{
  "norm": "layernorm",
  "qk_norm": false,
  "tie_embeddings": true,
  "init_std_up": 0.0255,
  "beta1": 0.95,
  "decay_fraction": 1.0
}
Each number is 128 + 32 x the weight over its row's rms, rounded and kept within 0 to 255. Layers, rows and columns count from 0. Numbers have three digits each. The size before them is the row's rms in percent of the matrix's.

# layer 6 attention output, 64x64, rms 0.184, rows 0-63, columns 32-63
094:146063091111102184125107139108118102163118146156107089066163156125120171134137181106135142065152
124:155148102137173128160115110165101136129056175137121111085116158085140123174119149083156114159151
098:185118140105124144120181189096125049112111139117151179145118100130132142213188144113144134105113
099:092076118090140159152145113149117139115111186088165156150224143147156089073093117160127125145111
096:097119133159143183183170101108097159076133185100147114104098144150232137148143167125151157149079
079:140127106142118099166112130097137173112109193117105141141140074145145144176131098161164062084195
100:111180149114090148179124123126056093161147123080075104059101149111100139167127182138149128127110
110:111127142114158112126125147111107168107162075180104073137205141194067141136153157102073118129133
087:098072130130114178146182173104095123126129115165161126090159138087151195098120171139112124143092
083:110087159208074108124120145168093082116105124087139099101160078121120079162140097085109074134119
099:148137097170155117177177071124075135172075104157146130100124101106082069124128086076109133121121
100:149089124116140126080100091170133117065123113167143114079113119071061102147148208175136134170143
107:081161107131100176092099158102145090178115172159113130119109103123121144081153072052130178107148
076:180165122060176115128121101148158096150112168098154075130111131152094136067154056104125117122168
092:141157136066128132160156117214135154144081122148113153107148130116122027098108131092149138167090
108:126125122093133165168145144082122138109098146086123144110141079119091108189097158110134117192104
101:171146165093142180134128152159162110136143139141164079130118104094159132167110155103136094143116
119:138133151089129069125107093118145151165072141083109135113136143126147162160115070116136137190106
103:146094110085108146190140082132109181122182128121102139165114173123119136140137183079121170149137
099:132067125114129160207109101162151121136115150114134090114135144128110117204106113138101122140111
107:086125094099158110114150183140112106142081134141122119148112170116137111122178114111116159101123
111:148132088151166150116112054115094081150153112163068161116097117117130116096190123099122099118091
067:184098112156118143161127137089106189172124085127133087183186099123176056175150173097106127135109
101:080155091169121143151114148167132151168165116061156081147129118174109214178070152134169115083085
107:165112104114189104075162126101111154130168076056148133067112142155114116122076122114135163113122
113:126109098134136131182101106155151150134119127107105185144136126214166132172136144144167124211185
097:150096145142124059101156090099192051148089092175068101143138162133112133106104116133086121091117
102:118162129131089144111146094078111105154134109116173149159129177158083108162079138079098106028143
109:166144135147138157201150161152164098124089087066146126140132135126074139162085111170111117145150
097:220106193103142134155109102066106121138093177077120090114152068125119121058127120114054148156141
099:142133103124038165154111111143106113183106142135132135109202144115157106154118138065117128102094
092:093089180116146136134163091143073128146192141137153097146161088110157118143088137059169151043119
113:134115089151111124065140113078116120091122138087129166157082129141113163135156085092111039140134
104:187153048144120140126090144113107095086127090146118085117122088196100135114091170107121138140106
085:111184135098103120153099124139143119105041107135139149126096124130178117114079126152046182122152
103:138134114209164185139170126142140112160134093113153143122159137120117151106098152112075093192163
101:102133184148154180146123103116060127111087087138146161093095130113141101160184148089046083107115
100:112132157145100066101098115109139108092115143096169135101197149097139114109191116098144189132118
109:141149206129132117208151117124124125196132107109094107067145091078094094110152105159066146181176
106:152134096138106149105164096087081123167081110146192086101097144156115145143204153105093123133133
095:120102052145088113131104140167135144130127079135143178105150131147181200143093065129107160197102
109:134093096151136143174103173160079165121178122103100138110199158117152112115101121177188134151143
103:118157153161163071113151097095157069168151119193129151062155164119145144125097126053127125151101
088:081171156156132175168126122170128069187111088151152131131112085135112132139168154080155093124146
106:150142098162114108129104139112146149066111133120120156172135142147154146132116095102111168180080
087:069107124103117126179147129116055084174092067085174108017127143088139115135152122104172123108112
086:147154089120114191188157137114116181119101063110098064169125134065170151159168121092121172135155
095:120193167067066155071093114078105111101115079108141094221089136138121123141126111106142124145143
098:178143157132077088114156118132133185124126107140147159169123086119124138135125134136083124139121
118:181139123092141095136102159133138158149111105154111143140136109179140106138153165145124134113205
098:143128099143130109171110189156105075114140086095118110104167104139094089175200114093146150176081
074:128142206149107139162128131073132104182119147129088113148108126128215081137115112116129096103103
089:121125155088163103165059127087121193128156173157136149159151112111160194150124115146058108159094
102:139129187171095129155122066185052133203139101139158151095133126174084159128119143165125140128125
098:062153151106083167111106148165112102063108120133143161097144126135084097165080101098111160140104
110:124145082134078079175046169110109117136114112131140164111111143131099119222100113148065091130105
092:143105158129176099153109139186084102109157166167084170208193105111134126115141104129158129124090
116:135185108159142126095115086138122113165065130108110098131150160088166162094162157104138082087117
099:115095105142128135097130143156124134078090178161146150130122141129107141170195117112120130110119
110:201153155135162150144066110210133123115168175113089122156122125106142101098143167151090130146105
102:152118113141078157083120054147092154155106103104116129144108123159172193179126124173091079107102
095:158131149151100181167139130105124154135066118125052138116101163119104096114065136129136134066114
102:101117139145154127095110100153146138169117109163181134174161190090143138177147144158148156110099
098:104134099139091164108129053088167121106161139146081144130176104119079100095133137167125169126133